config.yaml
d_mlp: 384
norm: "layernorm"
parallel_block: true
init: "normal"
init_std_o: 0.00756
init_std_up: 0.0442
lr: 0.00189
warmup_steps: 432
schedule: "wsd"
decay_fraction: 1.0
final_lr_fraction: 0.0
Each number is 200 + 40 x the weight over its row's rms, rounded and kept within 0 to 999. Layers, rows and columns count from 0. The size before them is the row's rms in percent of the matrix's.

# layer 7 attention value, 128x128, rms 0.0403, rows 0-21, columns 0-63
100,217,193,262,163,221,181,186,217,228,271,219,222,182,283,219,192,185,250,147,213,190,225,204,161,173,240,224,175,220,171,201,184,246,248,219,168,282,109,218,230,180,166,170,209,203,192,254,91,202,153,174,223,212,224,183,204,156,283,196,162,184,258,159,266
096,233,185,183,258,187,267,188,222,60,256,156,156,177,126,198,175,152,270,268,258,265,309,228,187,201,183,173,195,248,202,210,226,157,173,248,228,248,260,183,249,164,161,162,235,174,197,159,175,177,207,193,135,229,172,167,252,178,119,184,177,172,159,161,252
094,197,278,164,215,159,232,211,172,145,136,231,127,196,175,190,210,154,184,169,203,291,141,210,234,220,178,190,200,219,224,234,158,219,205,146,184,183,159,167,193,250,224,184,182,151,235,235,121,152,170,277,199,237,228,224,184,177,235,186,195,214,251,128,155
094,191,241,52,172,211,249,240,112,179,187,201,137,124,166,187,216,212,123,163,157,252,205,226,225,225,227,199,213,266,216,187,230,193,248,147,183,181,237,147,208,249,229,212,178,262,214,189,204,161,197,161,204,196,227,263,205,203,231,207,189,151,180,224,163
098,160,169,176,122,232,206,207,140,306,201,220,129,197,212,237,250,201,190,162,228,171,168,201,203,180,182,188,190,193,196,211,174,195,174,101,173,230,261,234,183,209,228,255,91,204,194,176,179,164,163,192,207,250,218,172,164,185,200,201,173,161,156,239,111
101,121,234,280,150,216,222,236,187,184,174,201,166,180,220,206,260,168,219,150,141,218,202,174,174,156,213,187,188,246,197,224,229,205,158,216,198,97,215,146,233,198,177,183,266,185,133,250,201,203,148,207,165,184,174,184,148,209,193,132,245,214,227,175,233
094,215,182,233,212,258,268,175,198,194,167,212,151,184,213,247,205,158,241,207,159,217,182,218,186,127,131,183,142,214,202,223,178,109,205,191,213,221,243,249,146,177,193,192,173,262,224,283,201,226,202,190,209,122,168,162,193,152,234,243,216,232,178,264,267
092,219,258,278,236,145,182,231,190,117,227,214,221,191,154,172,186,250,192,187,155,182,229,216,127,169,164,170,240,255,240,200,229,232,172,173,241,162,192,199,167,171,146,246,277,229,201,304,201,215,220,236,227,261,189,225,244,150,211,157,270,225,224,110,218
100,190,213,182,174,185,141,200,151,147,167,200,285,238,207,195,241,223,305,218,213,279,200,169,250,225,107,159,164,173,249,197,210,150,126,92,235,171,158,159,179,210,199,194,231,208,208,216,206,244,284,158,243,111,241,184,173,209,199,213,156,177,197,195,134
096,231,206,247,171,219,128,193,225,197,298,235,153,235,212,257,204,195,241,191,213,170,209,219,232,259,184,222,225,139,252,230,279,147,219,152,146,208,177,231,263,196,181,170,184,169,176,202,173,189,201,144,163,207,144,196,193,199,275,139,159,175,268,200,199
091,187,182,164,142,195,173,215,145,223,169,264,223,153,202,227,206,183,203,187,210,179,140,210,170,198,183,270,268,194,202,222,147,112,194,121,196,158,234,234,262,251,251,150,204,151,230,216,185,239,190,188,211,214,185,133,240,293,262,220,161,129,192,232,215
096,182,239,191,219,223,221,217,210,160,255,183,157,219,212,259,167,221,230,208,168,215,227,191,263,204,225,200,196,200,185,192,250,201,200,231,219,113,277,215,234,157,226,190,132,123,179,221,233,153,171,216,158,152,173,172,185,224,236,265,248,308,196,131,221
094,255,198,205,170,213,204,257,205,145,270,218,242,228,319,246,144,174,167,150,158,198,275,261,162,202,277,212,161,159,147,163,233,214,196,276,207,252,197,195,120,209,201,258,199,197,156,212,178,152,217,209,220,197,235,223,52,162,184,173,179,213,180,177,164
092,212,196,221,212,209,154,191,300,203,219,159,237,150,164,176,197,247,171,218,225,202,189,187,156,247,180,180,245,217,189,225,211,249,248,160,149,195,222,249,306,135,224,200,154,142,175,249,118,173,149,232,169,256,330,171,124,214,181,211,214,127,202,212,243
093,249,211,146,166,171,235,227,182,167,198,184,228,255,141,259,224,204,226,196,197,268,95,247,271,240,122,226,194,189,201,188,173,176,204,168,198,216,184,158,250,201,204,189,220,235,201,147,267,194,241,164,200,246,220,188,227,248,196,204,204,128,138,200,238
091,175,224,197,265,153,138,160,223,173,228,216,129,268,243,178,160,167,198,170,128,269,224,227,274,184,256,256,139,196,253,148,219,232,246,230,197,168,224,248,185,218,197,179,159,224,219,194,174,165,204,205,229,197,201,187,155,244,185,169,217,160,272,175,206
093,219,270,202,199,179,185,275,275,224,141,192,217,205,220,204,215,189,201,251,190,193,159,170,167,221,205,184,223,104,180,160,159,177,181,174,254,196,187,167,254,180,227,244,247,202,202,247,218,258,277,178,251,167,210,171,197,246,193,252,240,210,159,266,163
097,196,190,199,200,206,124,132,218,147,147,143,148,213,255,228,222,273,176,235,214,207,197,190,233,197,199,189,194,170,219,176,210,189,141,185,158,159,271,227,195,137,171,234,137,235,192,162,178,147,216,216,246,194,192,201,217,188,210,296,195,240,217,149,145
093,279,240,289,172,186,159,245,216,229,273,215,272,219,165,243,231,199,244,187,147,219,129,191,201,238,170,176,228,135,199,245,194,176,250,176,195,208,206,183,192,132,169,136,220,227,271,222,195,240,177,100,186,172,153,152,206,124,177,162,232,223,155,205,231
096,165,218,121,196,215,212,215,239,295,123,194,183,268,194,233,166,188,136,203,159,196,163,199,181,187,258,180,156,211,208,214,221,322,199,158,192,203,131,136,171,256,183,218,179,189,220,203,222,240,207,158,170,161,274,210,233,160,182,210,184,128,283,181,275
098,197,231,135,307,222,197,211,139,223,170,236,221,158,238,222,198,194,168,200,224,148,114,146,198,179,187,213,196,138,221,193,225,303,217,182,236,202,254,212,246,178,166,203,219,226,160,102,182,242,221,237,238,160,190,221,196,187,242,169,147,220,140,206,207
093,227,187,161,299,226,335,178,217,180,220,161,216,163,243,202,161,173,185,245,206,256,199,173,204,161,217,219,184,206,162,228,227,236,233,162,274,185,145,152,185,168,212,253,238,249,157,233,203,175,192,206,255,197,233,158,171,126,132,196,211,227,279,156,242